From a checkpoint of a small transformer trained on Wikipedia: 5 heads of 64, biases.
Each number is 128 + 32 x the weight over its row's rms, rounded and kept within 0 to 255. Layers, rows and columns count from 0. Numbers have three digits each. The size before them is the row's rms in percent of the matrix's.

# layer 5 MLP down, 320x640, rms 0.0537, rows 0-213, columns 320-383
100:123159154155110115103132141145157085244153108164138143121155172113105109087104146119181173168061158149149092140113129092145110147106130146157111103104142124125182114105102066135150155140107104
101:151172158162127103183114131101142186116173162129110113099115177094122121085061164092152101190123103165156077122086086128129110138112113071178098130092105139130116061112215122102117134108168077
101:088120110087106107128098115156114153175121085135153141146107134126086143136124064171151171126080166118192134074076161157108090119149163152114114148116120118101187142159111111140123107146077163
099:147160106112127160113099162090073129131138136062132136132107134076139153149144149040155070116133145143130136132148126142157156189109113127135122140091093115153092158120119031143125097144103175
100:155144087128084082160140123131119161130064155165160117139144159083112122126068182148122145152175118078117188122200114139138072130170134086072152123106137140189114096136081167132139154111136074
074:073117127099095096105131136127066167119121128062120160086182128144094139066106166164099105092115160140089104149155143130125136140183125164157156104109149080127158111141074099173118083125167169
101:061164113170115087143108172158166111087115120146145145130144108072188137102122145107121172139096094129130162094226160106140110111120105097134142148110075173108121147134189122155144213139132160
093:143049169138121105183134138116107123110161122108143129156078123109080124124099132123145122132059068147110152148171137086109148079130155042139140180181080171146137110089087080154096087124113142
097:105105146140111177155154124134105119160153176138149111120176083141141079126134140162154132142159143175162136152144130117134096135116141144172107170147129133145142144136186103105146123129083070
098:145122113122107168090138112126124125094134121130131133148126178140168141072089104169169173170115130141122149111146124145109108147109138098150136150149131103152085129137199106100156148147173134
093:141107112109144114101197126102093085136075109097129133094173097069122131117093094103106123083182139075119096150180122182117114112138139184101118161124151146067090130081129180137115041106086152
087:110135087135165119124119116106150084159110118111132092123121139121122119076126156063104148111107099087064108113145136158106147173111126087087110126151131139126160150142124116139129137112096160
104:115140120187115100119095109128132171164137147140123107125123154141191115177092049136168146125149091147138067159125136140143134172108150164128097098146033117116142118165032174111145171135211149
094:131116114100117139058185118151135119119117152171158128132115121199166141153100123153133103141098154145144153134091124130142111069128099029121122143132175160150127215148093136124107095140132089
096:115084116117139150183166169119094125035124166090158121100111094117143132105078139125161079110126163116091150114113148113122138115101112050105096156126165143112143144156117166142147138154123111
086:103078181104193152121147147090158136085176142118096122132115143142130139109149118141135093135140063174161094090037108132118167146102138089175098062112108087126133159137098195150132177137079154
068:124133050137129142101114158161106118106024147167128139090101078189127164130097090028154130169131114114173147086113137150112151184167074147060141119109156159096126159132040102150137080148119112
098:135156102136225096126089117164177150127125166103139107130141094157109090138208112098091085110144113120162123159145115111146154129100093028079107053137071203141109087163096065132115130090114105
094:128150106073101126132073141135169094178093145128120096122188130189112078146129167131154112125114116092115165099104123086121125165126126139135116074136092117084147097167160158127104154145145133
105:142132128114095095127096129136100081085108076120122141095121121174204117078179135141116140145138140129079131088122086147077072153149127117143132180096178113143140137087086132118109105152097137
095:162110080158130161161113120132133135114084159143087102135127138144156114086054089151148143124128105074098079114162129114114122132121149134089136172148135123154098081151184109129114159146204173
100:199096136115134131187142154176123149125122187169174130120087138075151147160100135127119098158102120119122144139147136153108122159117125127153134125069076139151093129117087151131106124142080102
102:142087136108164172132135107108153098141162136118107153122138095121098155066120157146143088153069077170097134058130105127139150132126104139121143090138150091104139154076170140131112085144108127
103:143131030139126110152154101143126137166039104149131111167208092136165084168190132099103072089132179047118150127129122146116149085118104160018138050084097093129170078150186073119161056124140085
097:114075025130113095138151115115134101100035153097166125123143126112100116132134167136134127123134139046130148126162136142130133080135104179056138159133136126153182146152152227112127125127087053
101:110099130083094112126157129139171159131096149199188148086172074113136165122161172179154169140117157133121098131094148178137116107143167101109144161127177103130140169150047106121102189139084122
098:147119088052145160142146120111048104150088121091124120146121107129150111162115042145135107118133117103060120096131108144118138107118111087123120136129090118118152124155116086134130099120092092
092:134186109126062088158106146124128145120096091196129141099076178032124145192059120050124137116078128084115112125154117184155052134108132147103134110122080202099152123161165119154132105141122120
110:130116172124152129144137120124076128122168112130149114135148149145120117112123186117140135099126160191141110123100112125113154202091125130164118078120132090121104104108105103105094128142082145
098:108098156098102169087127163153105089110151137174108125159135139095097113126210203194098151142194134122192128070111139168131076150145150119154117090127130104138091128079075128114145129132076150
099:108185122158146152217147103139123177047128155146085101169151202138161121123107165120133120125160154118200131146135135188131114128120131119132097164103151147155083150116166167135158157154112143
098:086184065111156111084106112126103124146075144108126150133167156155105147176094159199176117123143116095133119148113124175115148125163122159077131090108155142140118147239097162117133195134125177
108:037121133172079147075203138120128131089158141121135102140069122155125116155129121222138153102170058144086084129133131111134113164117142128164141161089176125166074180194098135107107137115128150
102:071124164079104070148111090090111117123152100136114137122121170119157134143137059119114108107101124171116131147167095159172160131083139125142106110132028134109122087139141129163130114151178089
104:000108153137108079141071182139143132075138146163095133138105141141126139142158151124114142095123141137112171108103143148124123158123086124147120111141143174138152081109104180122123118126127117
096:096128111134099136176071166084104121093132101134113139121069132121165114180072071181105159203122074138084156132117087092115124107119111080122111125096116132144107131122141143126161102111176169
106:077149110166177178052186153115151166131098180116128114136157148197103093178104120212178105124145170104115122137066134121136156120125129088129113142150186100146099083147043116135160091157148107
089:127133138102145179109105139144179167150149110142137119139075179094087120144098085056097119146135072166186131144193163053137112109139141130147137106106146172162177112161088131101129130102170126
097:083151181102162106103165148133117124127208106129170135145099170168115115140211042110088094127131159179159102162120127130119169137097093189167089099109133128097137160133089090118111079133148167
103:117067211110121107092135116152150132129223136073174167149079095114116154113248152116166152119089151202140151167166123104132118176106155143211141219160064155141127172108074163146147131132114150
094:098174124114105100179092154112135142163103083137117143145119078142163129103165099081135132129103188111152153126186176119149162118107128147141147134099191177114146142138113090116141149146195075
095:177119133118126107170100090095142108081125093119073120117108159133127122076052052132116115149114094106068156082126141112095131131123135129123121143175098116087176122130168142144143060133117114
104:093093165148153191135086173134101084077186122112120118128118146158100135153082161062124161133064140178095117141143127082122162111111155171163125165161071154125172103123023135102137150124076131
102:100023149149129168154080152133124128073178115127079108140124156095106124078158172158109150138070078146100143118104118099133167090127088072155135177129126097131125120061145069092088193116086039
102:146117136115145156137155103121089105140168134079094144156139121163120117213161124159116166128148121135099152118164150114115145101143155087163107138111073131097143155089153151103085165128160150
106:164066163100129152141076144123124138097165114188095134139108126088180144086151126100113204118124198183130145165217132097103154123109134201170147112124178186102205082088119107119151159107209094
095:084099150123105142133165120115114136132159144161153123095140117203186106048164122119162134151111104174105118124198109108154131097101138116160136102140109078074115153126152048112129171141143180
099:145205142088135104086114113100158173192165119138129146112105063154184140085075093124141116129088062136139162150069175144148099136141133119149158138141118149132185064108000131142105125139092089
097:114096113157105102095121152153156136084100150136119127150129087122184108123136161103117088087169095114133103144210115118107122111099152128121113155172149132130183151120084177104127136119145138
092:102113199138197191144126095082129105107208126135107114092118099136170113108122121105058072106099145207129138103146089089100149103103052129222102109108105122082098056130136156111103133079154092
104:176104148078162195117175093141136157112171109085107107114157106122067119123125042112157139112135166169079109171084154113157127086142127180168125144155087117124178059117059085114134103137082103
100:131130123164123109108144164122180123119135111104060145115152060119120162099022187159152091138151036156119110109134143088147120121124088091136149159117120173124068157097096161128167061134119183
101:117146132132158220162099143105101145163113142105097156097124173201150111110113184067117144122138116131140137141144141091080159092126162171154163110067103146087131141156152152114141156125091167
098:074118155109132128109111151169190123072151093170153128196150142037095110150154089097118113128101118135126121140182123154156144148099141073149129095161097118128090119122001085108095172143109167
101:138099110077086159103131158134113083053127101078115144153081142113116143165091144110120155137094125129065203115053140070122085149143150082120140122180144106137105082118190099140133052135073134
097:091108119111087087101123122126120083152138123194175163111136155060144133133111175131139168114130144097079137139051140125107051109141125055103122124131151129116086158095101071144118135135122062
100:165175126057163163093129128127117094125124165034170121105113121216165128125191128081123080115073085115197082146152116126072146131119097099110134132145168138099123105158165128158131136128157069
101:156158071092108177132110134116059055161032137117114113063113107165138120068217106223089140099104114059112165091130131134115119110121158101048120119132104092115107115156164158118119178138117159
101:140154067107103108125071184162134155071113109164117135121175095136138110117146125233116125161138099085162139161166169123151095183175153120102141133166072150143094101105100076124115173093165133
108:130096055123096116099173141136144167156056152172146113119103179035153159134092099114155060116126149016129123124135118182147115087130166147021118138161123115122118136133084108133138139155095085
099:146148148159110162104110114127138093130131171078106140098122157133168133120062190096126084120178146147168081102154138095134147168152131086136133139142129181112085197096049178134123113106067092
103:067101147170140184162177120086150092145137140094122143146108086159086116066108139128113182137158109119111065130204124061140168151122130154138103156123120151143097192119110154108150137122090182
107:142188106123125117136192121145136130129109116168168122158185142129178093149139168098134115129148143111136165162196134152136149082099115199119106137113116134115149096135170107100133134123137138
102:149176155140131124084089129097134100121175113157096120172154170127116110142056096065145122119115133172131168102092133149133118100099138192146127175118132116128183061113124135131132122138127145
061:084126010112072098146140057138118127126001120198147172138105122047129105115123156121171140120121116000134129121095167208133108115187172117000164110116121146117120134137113106122132103102120137
102:113092123105129133122105165146103159186115115105080109137143094173098136129190154169117107115133154117070074111108098172120148129133110181106132173162149075134056167147149152135131116132047121
092:128110138150145124052089095078117115155140134126116093118129117152126110152207081196135071143121117114146117191115102155113110128114094181137092158162125164148139126175152108111127089173094067
097:042113145105125164155133151157148131165180152126135139102095124095105135122117165117097145177186129162176092120085134070156134086096103138164157103132126142151208104069135115158113055117108070
105:108095081156123141109119152114116073094080135081167152101173125128122165074115052104133109118166118092143124169069130091156148132111112118079131161084174061117120060137133157138139109105088102
097:125195105116113094153170121133106151130132157104192143146108146120146152204098035142135137122091101091136246166045115117122119180144137100124104168137143155116135184124186219122128122122095145
098:158054100166136127110164141134165127146100165089106101145151085153102107147073183109099060081122111125137101140129105162099111110133141115099133161155101000149142147171213166106080110101106078
095:185117155141102133078103149155105167069171100096165160133139130140124143080210204155129149154139067169105099144114147033138138179133162124160134113119179063106116086109130131174119109122177142
097:180147153093187195163137117116169091154162106103077123110111150210125109153179088108079157101161166157111088144103138080110143127142134149156134195153202176108120180112152143149140162115141100
111:155193157132090112131107121155206098110159157132105128130119149127030138138133098168119174136152138182157129141186094100143116151138126111179139178100132184125146120107166128129116104131099110
099:118090141149138142072109127103147130113153047184103133146141132165112133125092111148142213076143165161108093141129113154155124134136131109136124173099162109140167064091171086156153133156156152
108:123130146099156081127136153133185206114129113134125157083172090163111161077066139114127149105117156118134073166048132103111141106142133119122153154126132058144135138102206089178146099121089146
104:200016098102139082161157158132064137047146150121151104115107042113134116189104112204168133127149099119067156147192098124129130118126138049120100117067137217130104157129193125136113185131112151
104:084136095127135134131111132125134126214108137168141107131155143155131124153134167119117122136137159084170087087031153122121139109113130117068125071166138146163172118111025086156128127123096089
098:120140126155141136145071143111040098185088143105113099098125206118124151101194207075130136161061076097096115126111100134109144108100120168096139158125146135119089139134163142113124030098124150
102:118136106171160169156070132131095107100134077100073118153105096117160109127115113030078136113089112128189148094122110162112161107101115129083101102111135118120160108138174112123134197117076097
105:100079112123128130150137123084107078162132148137114146149105122085176145114121113102159133118147138130109100139162142131183106081126128152094120165141127129129110162080172065120123095136138102
101:095141109098115117112084128150171153121111124196078136138148094107176134099128073139165131095092099118178158143136133190135145175132170149121117091122109163140165155148205164139125228130162131
104:187041107064154149102107128117137124176148106129108108167139124124085120155163103093129062144166160140102084164121126113134136079129164081145108128121094095121137122191144165106131098153116132
105:152082157169147144140152071131136144158144085051103099112093134145128105135212189147123109109083161139076108119022116085129148063124099054171123166121095104126140119072081137139155085131107149
103:120149135160089092105101052109154120109173167142120127153169124116128106154226184172095200130092144154176165121093123131164141165130116112165138122151167139140122122130151071096142129123116139
098:132196132171103101088121135099100128170123158119143126130170132120161121118106149182144128133103109144111198062130105126135098132146122117166156153129139127112174180141175180119160183130120112
100:175188121153104166096123135135156116191099163177084134092088093153164113101140173129127063119104137154139124142079126114115120116156142119124130092083127062108146053149120119118086109141080118
092:125108117133104091179127144143118112086131129160118134116144109156143128149129080127122161158094140120136168107199137155091123082171130171147117117108157149103117131043220127115135121113146115
093:122149145110124190114195122169123146151159111137152116146135101150148154091146134182137153176111147167022056091134125082101140145123131042138109120149116162105162100158119152132116122130111150
096:087060103155151105107146137137124118197091112055151134107181141096093094154134080175108123119089123083155117141092158138137098167134134118099136082150129178133164133105055126139134126111130108
109:145071077195095082129173161150140120145038112118132118112128154129129150175114088097105118112126179060141167093112121157150085111164105095062160188133139095118147175114113119116090141113120154
100:086135142139164197100147132117136127128173157205098136158135123140057148167087170130095107123137122184174032074255117087152146132121131162135131119166139170109095111061084119139134179131142170
103:050092116076123137179147156134099093164105110105144147126144081118172128121153106064110079121110114120114164082132133119116127161121125000118126030086106127118133078020150117127154120142088143
092:131172102097114139121106090114108117183106119115139141147095150093133123106133179127095139100080067093138155180188127146166086102152142116094138080071077149114136077192105129129127167140121072
100:113112114125166160077082193055120072105108083145093136092143063186110143119125153071142094139069102100090149114144100129120145065142097203118145183128130070120140107122165124138130047131106119
098:106183173185105106131095088163146189149177176082095131104130098094170111150049153050132116140106076165129118101128129130130149107104112114166112125125120124164136140129132163111156197155074209
103:111118108107120085179142134150138135148092105152170150110096099135146142126101081121148123143154063087159150084064159168168095132152114094108155139116105169130089168094123131168135094130122153
100:104161060068094110113150112170120151136075141105145105116113097128098139117128129170161122145138164087112181161087158163135096166113128083048140140125120154115150170137104129134122140109172135
103:062098151136120143186107103127126141164137108146145125125171147088135139122098074163124119140096110155138081107058113157113147142145123101133134110148161087138149164150157162153159216133119105
110:085123052104129108163165111144140129112060148132152124146115082151102102121132165121153119117147103053109107136149121214108136118102147239056122139129072104153160082134130161130113129120091114
103:114086130182095093135177163112188109139153154120147111172103172093166116127138101179147149137117136159141119123162112149134103123135133114141119234168150129137169164153101178125118157120113132
092:159129143131130064164106174151124108146156113183130138161160142117120142125092063079116168122144192168173110122095153136131106140179110115182164167143161147120125162126151085150101149108210199
089:175139125099106111136116123175136107103103109155178128152105141100146145153143130116146191093191129074150145137143182117134119075146148105085133110118138126136071152111216191166151138121103172
116:127156108093151116119100090096130084120114140065086130111117082183121140110084095135085070122149125117174171083142149135146136164132132084120149119056082140154126173126162204139105190097066110
096:129124114195115171090085122127152124112105146084044115141072086039155105181168078187125109093166174093166134139094130132177103121119123098093114145153105100182072116111122150140145103127115170
099:174122079105134147142114164133162157159106116153179120149143118145154128179089098207140151139187081120110168113139146133119134125140111132089127131153150134129178242145137068137105137090139166
105:155079124114151136144179122116142143096148100150117114114141128118163113110080124128136130087117176150080124134136137095169103119129103081151141110118090104150159088106100153150138144123166076
098:165138134127113123062083140129125119120166078096118154105165058102104158102150141163166158171140089149181158151157107203139110090132100131131144137131054096085075130097128158138133056123114128
102:113092160157118074147130098098109154077126090140126137162061113123153139111061127121109121135155089121084074147182163125190132100133109158136174106124037119143089162103097064115114062123106149
095:131151163153196193082111155104115084115168171134151133088117131190167151106131126117128118124091104101131176133080121132147178106090157101111101097108098129111117132130048066124076114133143124
154:107134023131082106097106102123112105163014117154096070117100115118088070104130115102119117101093103016123114129114080151057107119153124116029064107116104109099123118091122107067094101087139133
098:125207068088135167103130108155115168119080133114127098059153117151095101102123130067122103125132115101120132128116118134128119101142121153080127116138106116125176105103088139132119161148103107
101:114132088159127128129041087125106194129130190129114114141168171065121130144186105070131120144095111103150174171118142171147125113117131163111125087143089145157169087174207071115124164105144183
098:093128147107111130148147147116124148092166123109184161117109173136165118122071104160099169130154072158119093131116091128095133084138117115130147176101113115096091099142127057132137177113088097
085:130146086183116095164170128140160113150075113094120097127128147061180107156154169181116197126159163052129132128162095099123096119095129157071096130136147112147101096112167167103096115133083108
094:121066125110121146106103142112105157145092138117119143127093076108102144128142080150105199130123074105157100113125168115151135117156117097121170094127152161144078103112041077127090141133084157
107:166195160124099121115134155148116181150145149092138096155157094122113138108147082113111162120141068173129102155109117141138117138131119085138143193142110117182123165154079145156128130114162083
104:175118157136133149148140148144136173089210213168081122129122151101113118150105141125119128132174151193119036139123143116137142089134141162181142127153180137130142151137097159122138117135118119
098:161109135172150145110108118087129150143129087127058142137140157073145112107109143201101176107082147163111133084114102125142150085144105079163127161112184081113117064109148080133151132122179151
096:160236140139115104111093138142144110215129194101071129113156180219155125135061157170144115168085184130133111123134142127119108169132138084139137199149183122184144157116151100140149176153118164
097:185181119155148098125148147137099136131108113159137140127047120075147132132184107116096130126133140077184157134160145138087097162149153101100116160121145169139167179146127156118142134130127115
097:146152152077154095075160123120138160130178142070090125053129118108136175122175104140120123140132147145136113146109156097117129157117130177141127161150122050133152127084177154147123165107118148
106:162136167109151175145116143117071097124174166169119117134127100163086104117148118119136109113203072182157117127069104092113132144137115146189132079124053102137162137127178113122140124130196097
096:125165133151114138125121114144204091155132094142123102149169129068119123159164116082081143100123132134114150163114142145140140122125110110145108101146174065095166170097143139084123121133087142
099:086175174148184138077095135093107097166183112089114111121114116123118108152126207064103049095145118148135199134178102085113172126120126086175095074114080107098149116160129080094099125114076152
077:162170155118145109153108147164142149111182146094151101140125108123082135148107141169132149154112122158144143170158198069146120119074110150156135167183142127142127105133060168122157151130132153
096:096148090066134149166126137163130136135072165151129135147142159091142171143108073096137113104147149090102126169175123130144131130172144119091160153087106151157125184085140132140114178119179178
110:188148195124157155117103115153106113062223122079146114134103160132170092183095137073126115154112078225159120110188125072116159095118118171211120162116107182136146149102220148083097176130119107
102:154128191166150091096217097117155097167175169124165123143139159140125134107059124077132103138133177171183129137064090127120144119088106182186126153128164119145153175098160255138125120124109114
102:109044133149143164098048145134082134135110121045076152158121134175101113101144112115143175147091112110113174152124130099166130098137137113121147143111145166133154082123075136105144143102039146
104:132130117061118113139151100116139111205147158045154144140106113128158132097110131077124119114154103156186114159109128147102112105120135151122116074109137130129153151131161185144172143127124065
103:172141167146113140073081132115191200122161098157097140098150142160127144125160203183111115130158127194153151094068153117132118128127127107196132098118116163127065074066114181130129154143173098
093:093159123102145139116086117121041066116125066150073116136160116107102149149109126136103155101077103118133097116135114123146090111133150116112109142165141091135129133124139177143128133123199129
081:095174159135171185097101120140157113108194129109106111130133161127125089109140116165111165138175096185164106116138120138154163063042109143159075124110141163105081176151013148103117153114145157
108:158139206079167195100163111152098123069190125120129098178115146170122105108218082166132103113130134210135135183157133153107164140134118101230100102141111089133117153136129101123115125136133147
097:106045153166099132102165157118088158097129121159148127123154091111123134078169094161127107134106146163141144123142119116148128151126126099189129141127140102101086183061096144142134092140112081
110:119087134133172111190175103104153129071142157078141118124142217161165118112209139255128102162141187154126131149142099129106146120115098143147111202168164079100064152151168174112148123165125120
101:146176121128118092145128073112096139059061144199119146121147156160158140157160156127138099135119125095117105083169118155111136131144124175134153072116069084117031109116193090123154176127121133
100:130111177094149164150171137127156142078193169126155117115121160158142085170119106164129090134165134199148121136104090102128184162093115154187100074130117102142135117153099119116139135133159169
105:119154149140102135144053187133128178172155187153105129130177148148147143151176167205153132152081145142127110086090166085128108154147129081143129066195169086164074100117141131123129135168155092
101:076127148155103084148138140147182090130140160137099101129111129145124137173172127145126113105155088133134059058093183113129147116135130159143132120132131185126109102081120164099112150112176110
130:154077235197185166127143156121134176039249160093170184157161138130159194116133156080127122157138126250141091127098167080136182130138158123219192181151103128124148123110145149177175118145118143
096:174102146110145192129151136140106140096183113143173142148129106114139129121153096166107124143127165201120157126174124111135175150137126082194132104187135136106074159100068108122105141128120112
098:064096108211093052182141155123123168164107150128120162093137091156121173133147101135134100129191111086153117141123122134119095133147121155102154215141143082127149076121172155136141136126104142
108:204175165153092087183170093121121163166161166151123150096115187094128139125157084129103143086082102177098083116079117078124104121154134114158124103142136108133081071136085145143126117115157080
097:162159121083158155114174107121169120162126147102117131117150142163078127118115133126101138135128164132132132168125133111154132094133144189140147128123155154147162140150105176146131062114126151
098:148193173088143107077125091144121106120148117087146149115125122139221104173042213130091141111105128154103180103113097150139158103099130102152147123118186128155121127148171117120096144131069189
099:111195134157108148085177139102052110120124111097112140140099110107131118126174172116129130106130150124172216134123164135106100106137135122125155180087109091131128163109123154148125109130094146
103:133161148171131187106068147106158178176163120121077135160125167193083132120141078135127160149140088178113120123103175120150169072099132138160129112098088132109166163121122122113080110147107109
103:125152118168095112124071130139115159158115133150137109109129152134192115090107144145190177163117115109166111131114178090107114180107127088117146090152152132134107187152139124129177147165221121
094:102147135142107141214121156120146138160105141138104170148112124175143145127148130154156106156171099114143131166129115161148137122165127120122147122112114136159105085099120098143134084114090075
109:072078155181110079105121148151126151130141075119151150145078103129115153186205099159131097166136145121067093109037156100140143121129129124149135091122126202144109158091156154138125075119139088
103:123094134108142113102105162098111116174122156129150131117139145117102148159155120189133113112165054123117116183191119113122073091139112112098120173168089099140113185113149140138110115090152161
094:103137117118150089111162124139089110102125150106074098089127085148140089112155158090135127131166133107113103155146128193103124159119106255114125132135179112124144141181100105136134105148083187
072:146177061155092135158126127133165155137061128177144110178136120125133104137126112139113143139138168000100129136101109168137094127098157140019115093146152115134133175078147083131112128140155139
099:164191099093129152150098164122130114146119112114118150120150029184198130122136143156147108120167115114138122137128138155099135139137107161104138153103104063087188155058178123121125136140127153
105:160132102122113109184074128081141205088080122186172137161112177052079160176022155113134097122175160077083164117064165123138141183149114127103160163102160095154125124145188148132133060115084072
107:106161138143126173146140113117130140084174165113128151107148087176146125092143078124140153126146110189142147147127124175119159157135118126139103088113162138089114109104062097145108158116111184
108:162081176083096115133136128121166125092162087179138131103161117116128141096133102101146195130116102173121126090197127125138081101144108130171148138086165180086118055129067093117114126141108182
105:162108171164104087040141112150159118117153130125174103167167191149147132126111089167143154135121183153170097129119111158091100119118111136180156110136153159126138098131058174123141156095138165
101:132105111126163161142114144084104104177093128166112142153109085128128146128094107163114156151105133094139171149071110145138112123132125103094126095116122078095112106109123088149124052126162128
111:111076130093096128109073131115122190096122121158134115128119073123110126153092125225127178116132174153133135128119106147163123158122133102140137065152193134143100105130040061122149146105136134
098:138168163150183144068100140151093105097152153133086113131134110178104131103045210019122123121141115145158125122154123139080156147126131093146109192124111129136119063104149139093131084147152099
095:149084156135157139121145116120112111106112135135150131081104114141154148127134121122157136143076133132146121127088132131123124093144125172125116096092129138142079111137109138118126023127142163
103:106125061104056091130104121157161133122023091120103111109143201109138121171141106184144151139122134032150128118218121175178062169148135139078107120079137120158102116154181124118116137152159145
094:172075143098131147140100084138129108137149074135121085171162104108137131110154169184105146170140143171121162113063117106167134155103135185156099122132090103117140125160045128107115111144111093
104:081139166103164132127129163132056141076183119081137142134132097126098150130097085127100112158125130196105128125128106134151177132129142122190136091076063108105085131130091131141146142117072117
116:141127107159106081137149103134194083176078199148128109137116153109161155092186054197133114139158117062133141197109124140144109135107112164079119175174148141144110151145198109103108102137177135
101:081218088137143152164151109131107135191131095103109122152199113110134118090127131065110094121132087083130145097118116165157133156104136192082099145107106130164163059123173170094156111133087168
096:178147117148138101127056123104147184143109174097152110146175165108057121152085236079108150123092093115177144128133121140165119188114135139104142128129106116155194069141084118145113124130156094
109:151107131133127140149054097153128182067128121083166137121146193138183129137127118145135093122087181155102108150120139112115131113117104100151116127115119182123105072116155112121157176147144094
091:115036097107097101099131086180130115091070070177168142129112107151075138120110135090111107100120121084079136125095135164121105151131133151085117107105062050114140166104093079137145107111192102
108:108117187109188188123136140101086127111213083069099127124078129176117108109162126112103151118108155217052103140169145050118143049127137128186127110115092120087100083108187147109139089103127124
095:149138124111131100124189146121136131131155099171145136131129160113109151149153123066142138155140155164190137131143115120126144099105084162143131167120151078126133131154191124125104131147143154
099:161216162108155118075117112170138129175131117097125106126098080139156131095125157121101156121103093144157178120086145140126146111124101087130124097162227143097101155156094122140143062126127106
083:107099082156098180156105128130114105154067176119121118153117182174088158116174127154141064149086136089111019131137128140156127133151132135071111132145131143144130108130033104143134167147092065
091:145138154136134168127171146151120145077164121048122135144149126136103121133193155149133175091109191146094124114119196100111119211162131098161153142097186190113135153139110245124141130122153109
106:129137139167162116099129117133117147153142118088096117186108117122100131128051137056161074129098191127127138124167100101136176138091170179133110129144096136130131084115131171118107150132055096
087:145076048120088141129176138120127137088059108138112148145160155175086150130089112178141108129178135049129101140085153160094134088150141183068150073140167165115115103159101127107159106119151132
101:148169172121120104152178155147075124119187159111135140126104051094098140103096104093114173152159232194142114125163148086076099096128147140184127169112177106172117106109155121111113113139146092
108:150128085120065096181183115135167158122097161169139118142100093123181145171117122180158153132173101070080126173126147168124102164137153113075130127167137150080200085067186046136157078143135168
099:110075130165117138182129097123151136130149137083172128148183139186107085150243057138082063133201144152146167163150170139138132139130118128138139058149094134141136162172123125126168128117127094
097:171128157094133126122114091138065187119156111153148133128132102122109119113099088113131121099118088179087190113162124118116150161071112136150129165080046114119159121118147140127137090142165137
107:096126080163071037172142111128123120161082186163145140131097160040140146162168154179105110156170138082151145130141124170083053114122136130090118130121169113151093093144103156111131135124105125
100:150122094098160155095085150156061134115101105133151144135097107147077142113164088089118130121108194087125119105215091098130141157140142215095132118121144139127142104142170227136142076113124140
111:100138185152099079150120095136162090087173121071138128122153133059131140144161153122144154170132116166146148108135121106147072183125120133167115133155160145148063172091183073150131103133103122
107:120090163125114145117114160126133127192182104194145134099127206145107134113060101166148190121090140182083127152038125148121120142155110087201148131136134102137104130134136172117149144119074117
108:132118147124135099128155119140116075147148089152122142124219091134083144071124133113164128123133048151140137140062142128142139121142100095144135149114090119151146171057118179150128021141144071
092:143190111113095131156149135167179119129101109145079160143144054106109123081100120172182154138094117104121151155147107117112111113157139187128148169146102236129142194132162161142123170131224164
101:124136129096129118193197105145088102101088136144104111105093102095102140144129114105112136120179171103109136063134136112124115087120119167102112087139158167160121065158049185128159183147147170
098:207114122098114143176148124102096174067167158110134117152163151152088130148105158161134113136146180144094145143050135159103114147113143163151114167184189118182104193121150084117151183124121120
101:115197132085146148116103108157107107107078096140098129121138130107115136133176153131128127117107111107125048116174122113129135152136123049113121138143129147117109115124054220149124094103158141
104:152111061161091149092134152116127154099063155147145130128170157208090166203129056084121091143158183067148093178196122114117092118149131125065141072131124188149111119130119209163110149130139160
101:159116139134095091200134155118132145103128113089119103135143134170114138122059147153136129145090140145125114099115161134157147116121114173152157112168130071140127158137187209113121108120058106
097:100155155160110078139137212137138135114158121158150154119153065105136121113142081202176052155154133168147208147102123125140111099115143065165124135115073062143202108179097136132121086147168083
092:127032188109126132144158151116104103136169151150125137131101237159097154118037063121075165127088145188158069133135128107116146118124122125205139125099100106144126111118112040132150195130147079
105:142076134110132139095185118133129217086109096076134119091174178093130129159138173115133087099135125128095151117117101136122164099133098116130124140154128075157146134098085153144158080120134119
097:114050078228091058147116135145149161180063101135148131148132064080155131130124198065105126120124137068105043080085138124134130154133152204081118079117107123142162152089182087125103103152165092
099:168140161115148104105062103167087125113149137142196151124113150124175099105133064123170136149120116174112138130110145090160155134099111152155119117087132115144140160153129104107098128102167085
103:179101120129096148083145117141134142077118122119167159169139190080073123099129101116121139112104167141154170169167144124117151138139119058150156109141145052101125117136153091149139129127053139
095:111123130124125146120140142134135147033157102108131118143121127193131133127131077228117146117111151161126108108112113106135143125130111145159140106170133065177137171124092137125126060148118176
095:181064144181121128164172157154193128091125140179171120071138077060095155100130156048141170123148157146093131102143126107128122096091136130141118169083137145099070131084184088114131137125166083
104:175153126149097069159093107138102093090125148113133133177104170076147145081141205125140136124163101119111085127077170114150082160158165098123156143130116070157054184097095078127142143126121162
096:161098111139152190128169126112127151121086178096095132147140113154078139195123082122141118117126153079142101130165123134133130107134130161097139151154132185132120091111160154119075154122086112
102:031180095155127118105084138132096070145094149130142126133125061142112118088136046114151123118150181086148102168114125152121111158122144147066147188095161056129158108185155121146125130121132141
097:132172113083152117126092127142123097101088076159132131122133155162141124096080151101113114106154133094156128082109155141141141083144153144104150063144098103070064119142177149123083141147102156
103:130105157086132094090136163120096142118170133079173170128059122137154140096123088173128120155122114169198170114189157099127150101146128123173161090096053121130168162145106168151119109110110107
099:157169139134104136112229169153139097092137100157149131125149152079066131140072159126098154144159126136190177155213137069143106148131119182145132108113101107127175100115129144122144139129173135
098:146143165106150087175113147144145115132143151124158104142103152082125101189188113083094144137113140158150086114160100149129091107123131132132105161170100122156120190109115098124109094118140126
098:185150150118170164125073111101108150103133110126135137132092132166172140153222156145118155141123091111076139112232109132132191071142118133122141133162105077107129169113079099117146125138115075
101:141175089124117094125198119147143145133103140110191105159068136068125128132080206170101088112181138105150148110150149163155115072152148072114151191116157175111112200197126132116119134132120141
097:128121109121110131131162077144119178174135126129098103100125102149146132127162120188124134146075185101120163155055096166116125064105105132081112093167106072154092119145114090130107115110101127
097:145139111070113094179136100139071129121090147141115136113141096064152138144095117174128120145126166079149177145118101118124068118116183142106104072178146183131055145169110076146129170136135104
102:126082122157118110162148072117106141175121115078157138132156132114136142087127062114140090135198108091166132168097138119120096175105124095105112178154173175122165097148166118154127105134171117